Part of a small language model's weights.
Size: 13 layers, width 128, 6 heads of 32 (3 for keys and values), vocabulary 6177, 4.16M parameters.
Architecture: no biases in attention or MLP, untied embeddings, attention and MLP in parallel.
Training: a variant of Adam for these matrices, 220M tokens.
Each number is 50 + 12 x the weight over the matrix's rms, rounded and kept within 0 to 99. Layers, rows and columns count from 0.

# layer 2 MLP gate, 320x128, rms 0.15, rows 240-248, columns 0-127
48 53 55 54 50 51 53 53 46 49 44 51 50 52 43 46 48 52 46 46 57 44 53 52 44 48 47 53 49 53 48 49 51 50 50 50 47 56 54 48 56 53 45 46 50 54 46 51 46 52 50 47 45 52 48 48 45 51 50 54 51 52 55 54 44 49 52 50 48 47 47 47 48 48 51 56 52 52 48 47 53 53 51 48 50 54 54 54 46 54 50 54 46 49 44 52 55 45 47 48 48 50 51 51 49 44 44 50 48 54 54 50 52 49 52 52 49 48 48 54 51 46 50 51 46 51 52 54
29 50 58 31 60 66 94 41 74 49 46 26 74 34 53 53 34 36 55 46 59 37 59 44 49 60 43 41 39 66 39 37 46 70 20 63 46 38 92 62 50 57 64 50 51 24 32 40 35 37 54 66 54 37 83 40 52 54 39 62 44 34 60 74 57 52 61 66 26 59 48 43 62 53 66 70 35 46 54 69 42 48 74 34 46 39 49 80 37 77 58 44 74 35 57 48 58 34 43 75 44 60 68 52 29 54 39 45 33 43 48 65 41 55 66 44 44 41 43 37 35 43 65 67 64 40 65 55
43 41 52 58 47 46 33 51 30 45 61 67 37 18 36 77 53 49 64 28 53 33 50 77 67 48 36 71 52 42 63 46 55 56 61 48 62 55 70 73 43 60 50 28 60 44 40 59 32 30 53 76 40 24 49 59 36 48 64 48 40 42 55 58 22 54 52 51 44 79 23 44 59 61 44 52 23 42 61 53 55 68 57 55 82 38 63 49 33 43 39 54 61 18 52 40 54 65 31 53 37 37 56 49 43 48 44 43 47 36 69 67 63 60 52 44 71 27 56 41 66 49 36 57 60 53 41 38
35 43 26 68 23 58 31 37 58 71 42 28 34 42 37 52 33 44 17 31 37 39 27 54 43 59 39 20 55 52 47 30 65 39 34 43 51 41 67 46 66 64 53 40 43 68 35 55 46 33 29 52 41 48 54 56 63 48 36 45 51 55 27 52 32 69 34 50 49 45 60 24 48 50 36 58 33 38 28 53 45 36 52 54 40 55 58 67 35 56 68 40 61 59 69 54 40 61 29 54 48 48 45 47 34 64 63 46 64 40 53 41 29 54 65 37 37 43 50 41 40 56 67 52 52 81 26 48
53 49 48 46 53 51 48 50 49 50 50 48 51 46 51 48 52 48 50 53 48 49 50 51 50 52 54 50 52 46 49 48 49 50 52 49 45 52 48 52 49 51 53 48 50 47 48 48 50 53 52 53 51 46 50 48 50 50 50 50 50 50 51 50 53 51 48 49 51 48 51 49 51 50 53 47 51 47 50 52 50 49 47 53 47 49 51 50 51 50 47 49 51 52 53 49 51 47 48 49 51 49 51 49 50 53 49 48 52 50 47 46 49 48 51 52 52 52 50 48 47 55 50 48 51 47 48 50
50 47 56 45 52 52 47 49 50 53 51 54 53 51 47 49 52 51 41 57 51 50 45 50 56 46 48 52 50 43 52 49 46 51 49 49 46 50 52 43 47 56 49 54 55 50 48 45 53 52 54 50 47 49 48 55 47 48 51 46 49 49 49 52 52 52 50 46 53 50 48 52 53 50 46 48 54 52 51 46 48 55 54 53 53 49 48 51 51 45 51 49 51 49 54 56 47 48 53 46 55 51 50 49 51 49 54 49 55 50 53 47 54 52 54 50 50 57 52 57 46 53 51 54 47 55 53 46
51 51 49 53 52 52 52 54 51 47 50 51 49 52 45 49 52 49 49 50 55 50 48 53 54 50 51 51 50 47 50 50 53 47 49 48 50 51 52 52 51 50 49 50 49 48 47 50 48 51 47 50 52 52 52 54 51 50 50 50 48 50 53 51 51 51 48 48 51 49 50 46 52 52 51 51 49 51 50 50 49 56 52 50 52 53 49 52 48 51 52 45 53 49 49 48 48 49 54 55 52 50 49 48 56 51 50 50 53 50 52 52 51 51 50 52 47 49 46 50 48 52 49 50 46 49 51 53
55 52 48 49 50 50 45 50 53 51 51 49 52 50 52 48 54 50 47 49 51 51 48 50 49 51 49 49 55 52 51 50 50 51 49 49 51 51 46 52 52 50 46 51 50 51 50 48 50 55 52 47 50 49 49 49 47 46 55 51 53 52 49 45 54 53 54 49 53 50 48 48 52 50 50 51 52 50 50 50 47 51 49 51 52 53 52 51 48 50 49 54 51 52 48 52 50 53 54 44 53 49 53 44 53 47 48 49 50 48 51 49 49 48 48 51 49 52 50 54 50 47 48 50 53 44 54 47
48 51 47 45 45 51 52 52 50 51 48 47 49 51 48 47 52 49 43 52 48 46 49 51 51 49 49 49 47 44 53 47 54 51 50 51 52 47 49 54 48 48 55 50 53 51 49 53 47 53 48 48 51 51 48 50 48 50 55 50 52 51 47 57 52 48 50 49 55 57 50 49 51 49 53 52 50 55 51 49 48 51 50 52 49 54 46 51 50 48 51 51 49 50 52 44 47 48 45 53 52 50 51 52 51 48 50 48 48 49 47 50 49 50 52 48 53 48 50 50 48 50 47 48 51 45 48 49
# layer 2 MLP up, 320x128, rms 0.134, rows 240-248, columns 0-127
53 47 50 54 51 48 53 54 52 50 53 43 46 53 48 52 57 56 42 49 52 46 50 53 44 49 52 51 53 55 48 50 42 52 52 51 53 49 47 47 47 54 56 55 51 54 46 49 51 52 51 55 47 54 50 49 46 52 54 49 50 45 51 50 51 49 44 54 48 51 52 59 46 50 50 50 50 46 49 48 49 48 49 50 45 51 53 49 57 49 43 55 51 50 55 55 49 47 48 52 47 49 47 49 48 52 47 43 45 52 48 54 46 43 51 52 48 54 55 52 48 50 46 49 52 46 51 55
44 22 77 39 57 39 67 38 42 26 48 37 74 51 60 42 39 62 26 40 47 49 34 57 63 34 14 45 45 60 69 51 42 46 58 61 34 42 58 43 51 56 51 55 44 49 28 11 32 42 61 64 53 35 71 62 44 40 45 69 17 40 44 56 38 56 71 46 43 58 17 70 52 47 50 27 51 71 31 46 26 57 20 62 67 44 41 59 45 30 44 67 47 32 45 52 25 54 34 34 47 65 54 31 45 44 64 67 39 53 40 78 30 45 78 53 37 69 51 48 14 37 49 39 66 63 45 65
44 55 52 73 31 52 16 56 65 58 62 68 38 48 65 50 39 54 29 49 42 72 55 43 63 65 58 47 64 33 60 49 71 63 61 45 53 70 36 40 54 64 40 60 49 65 70 53 60 53 44 32 31 58 30 55 32 45 41 40 80 57 44 60 52 44 49 42 49 44 67 64 38 52 61 24 67 33 47 26 63 47 38 68 35 51 66 43 64 51 58 30 44 53 53 60 60 63 56 42 43 44 44 68 51 37 40 40 58 30 56 35 42 54 43 89 28 40 49 84 51 45 62 52 53 61 30 79
49 79 50 49 59 49 36 49 56 35 69 57 37 44 63 60 51 56 66 53 36 64 58 54 37 48 55 49 50 54 72 43 24 53 46 47 36 84 27 56 39 59 66 66 52 58 56 60 54 45 56 52 46 61 61 42 30 44 44 44 48 48 71 60 60 20 68 37 61 51 29 65 49 16 55 36 25 58 63 26 70 58 66 77 52 43 57 58 54 41 37 38 19 70 47 31 59 61 51 32 64 55 28 45 58 57 48 66 35 44 49 41 55 57 43 65 46 36 39 30 51 54 41 42 57 54 59 52
48 50 50 48 48 51 51 50 47 51 51 48 50 52 52 53 52 54 52 52 48 44 54 48 53 50 52 50 51 55 48 50 54 52 50 51 53 50 45 48 52 55 50 52 50 51 49 52 49 50 51 53 48 54 51 49 50 48 47 49 50 50 52 48 49 51 51 51 44 50 53 53 49 48 54 48 54 47 50 51 50 53 50 47 49 49 49 56 49 51 46 51 45 48 53 47 49 50 47 47 48 50 45 52 47 46 49 47 54 49 48 55 49 53 52 49 51 49 53 44 51 51 54 48 49 51 49 52
56 48 44 56 50 52 48 48 46 52 52 47 50 50 48 51 49 48 45 51 58 49 51 50 52 48 50 56 53 52 50 55 52 47 50 48 53 56 53 46 47 48 50 54 52 59 45 43 50 56 48 48 51 48 45 49 52 48 51 44 54 55 52 47 54 48 52 45 51 47 54 45 45 50 47 54 53 46 42 50 50 56 50 56 53 51 53 47 50 49 50 52 47 52 52 55 57 50 52 51 56 49 45 49 53 47 49 51 48 50 51 44 53 47 46 54 50 54 48 53 50 47 50 52 56 54 54 51
51 47 48 49 48 49 44 48 48 49 51 51 51 51 48 49 50 50 54 52 49 47 49 54 47 50 47 51 49 47 52 48 47 52 51 50 51 51 49 54 49 50 53 54 50 45 54 51 50 49 47 52 47 49 54 49 52 47 46 52 53 50 53 56 50 48 53 52 49 48 48 55 52 49 52 50 43 47 51 50 51 48 48 53 46 51 51 52 49 50 51 51 49 51 48 50 48 46 50 52 51 50 47 49 48 49 50 52 49 56 55 46 51 50 51 52 46 53 46 52 50 46 50 53 48 48 54 52
51 50 49 51 49 49 53 51 49 51 47 48 43 54 50 51 52 54 50 52 47 52 48 51 50 51 49 49 50 55 47 46 48 47 50 47 47 50 51 51 53 50 51 48 52 50 47 51 51 50 48 50 56 52 49 53 49 47 48 51 50 45 50 49 44 50 49 51 52 44 47 49 51 52 49 50 46 52 50 52 54 47 46 51 53 50 45 49 51 54 51 49 52 48 46 51 47 47 43 54 52 50 51 55 53 50 54 48 49 50 53 53 51 50 50 50 53 54 49 49 51 53 46 50 53 47 53 53
47 47 48 47 47 47 50 49 49 50 50 49 47 53 48 51 48 54 51 49 50 50 48 47 44 51 52 46 51 52 50 49 50 51 52 48 49 47 57 50 48 49 52 53 48 52 48 53 50 52 47 57 46 53 49 51 51 53 52 49 51 50 52 49 47 52 49 54 51 53 47 47 45 51 50 49 46 44 48 45 51 50 50 50 47 48 51 50 46 48 55 51 43 52 49 54 57 52 49 50 47 51 53 48 49 48 49 49 55 53 52 56 52 47 50 52 49 52 47 58 49 48 47 47 48 51 52 53
# layer 2 MLP down (transposed), 320x128, rms 0.114, rows 240-247, columns 0-127
52 56 52 56 45 48 49 44 53 49 49 49 46 52 52 49 52 47 52 49 52 49 52 43 46 51 48 50 51 56 45 53 46 42 48 50 47 47 50 55 53 46 49 49 48 52 50 49 57 51 51 48 50 49 53 50 48 54 50 51 53 49 48 57 44 51 51 46 54 51 56 42 50 47 53 45 48 51 48 56 52 54 51 52 44 52 50 49 53 48 52 45 52 50 49 49 53 47 50 47 47 54 51 48 49 51 49 56 54 51 46 50 55 56 49 48 48 47 49 47 50 47 51 50 47 49 48 51
59 62 59 37 55 35 43 56 54 64 87 38 63 21 47 36 53 58 54 59 39 36 71 36 48 69 80 40 50 59 56 46 60 47 45 49 57 52 44 42 57 60 48 54 55 53 59 80 44 53 41 24 40 44 73 63 74 47 55 66 33 53 56 53 41 61 39 59 51 31 50 72 54 48 45 34 43 47 53 44 60 05 49 33 45 42 62 60 26 54 34 39 74 70 67 54 60 52 66 57 56 71 55 45 65 66 25 47 62 52 47 76 62 31 86 49 58 57 18 58 60 12 77 74 60 72 48 49
72 36 63 45 42 62 41 36 78 40 22 54 57 65 55 18 23 48 33 47 46 76 57 30 43 50 68 29 59 54 50 52 55 56 23 70 40 33 40 47 38 43 47 70 36 59 46 44 59 68 66 28 33 79 44 41 58 68 39 40 65 72 42 39 55 24 53 52 41 37 72 62 47 71 56 48 52 47 46 50 41 41 50 34 24 51 37 74 64 48 42 45 59 54 61 60 42 61 53 46 55 87 40 56 50 44 74 44 53 41 39 50 29 78 48 61 45 58 41 59 39 54 55 27 55 47 48 43
73 57 73 40 51 78 58 53 62 43 37 73 25 35 55 52 40 54 51 38 49 48 53 29 52 43 36 54 59 42 66 59 63 63 58 29 57 27 46 70 43 65 31 52 59 24 45 55 35 41 70 52 43 73 35 57 60 32 29 56 20 36 36 64 72 60 54 46 53 58 64 58 34 45 53 45 54 41 72 41 47 36 49 55 43 41 54 47 57 53 31 57 65 36 46 77 64 57 60 47 55 37 52 36 51 54 50 74 46 55 66 42 61 72 67 67 45 52 48 54 71 60 34 42 53 45 52 56
52 51 47 52 54 48 52 47 50 47 48 46 52 50 50 51 50 51 55 51 53 49 49 49 53 51 52 51 53 49 52 53 51 47 53 45 54 49 50 50 48 55 50 48 53 47 47 49 49 51 49 47 52 48 50 53 50 50 49 49 52 52 51 51 46 52 51 46 50 49 48 48 51 49 48 51 54 49 49 49 46 47 47 49 50 49 50 53 50 49 49 50 50 51 50 52 53 55 51 52 46 51 49 51 51 48 51 49 50 51 51 50 51 48 52 49 52 50 53 53 51 55 51 51 55 54 49 49
54 53 51 46 47 51 46 52 46 49 52 49 45 53 50 46 47 51 47 50 47 50 45 49 47 48 54 47 56 47 50 48 53 57 50 46 50 45 56 49 50 54 50 49 52 52 46 45 52 49 47 53 47 43 55 55 52 47 46 51 46 54 51 49 48 52 49 47 56 47 44 45 53 45 49 51 51 52 54 48 49 50 50 45 52 49 48 47 53 48 53 50 50 48 54 47 50 49 49 51 48 47 52 51 53 51 47 52 50 48 54 42 47 57 49 52 54 47 58 47 53 52 51 52 45 50 53 49
49 52 48 54 50 46 50 50 51 52 49 48 51 47 44 51 51 49 48 48 53 52 48 52 50 50 53 51 52 53 51 51 47 50 48 50 50 49 45 50 48 50 52 47 52 50 50 48 51 52 48 52 51 47 46 48 55 50 51 51 49 48 51 51 47 50 50 51 48 51 54 48 48 49 52 49 50 49 52 47 46 52 46 49 49 46 47 53 53 49 47 54 46 47 47 51 53 49 49 49 51 49 53 49 48 50 50 51 51 50 55 47 48 51 46 49 53 50 48 53 52 48 49 54 52 50 47 50
52 53 51 49 52 45 48 50 51 52 49 51 54 50 52 50 48 54 49 51 49 48 51 50 49 50 52 51 51 51 43 51 48 49 48 53 48 49 50 47 52 46 47 53 48 54 53 52 50 52 48 52 53 51 47 49 51 51 48 48 49 47 50 51 48 49 47 52 50 50 52 45 53 49 47 46 47 53 47 49 49 49 55 51 52 48 47 50 49 52 51 51 52 52 49 49 51 52 52 46 47 51 53 48 47 54 49 57 46 49 50 52 50 45 51 50 50 48 52 47 51 47 49 49 51 51 48 48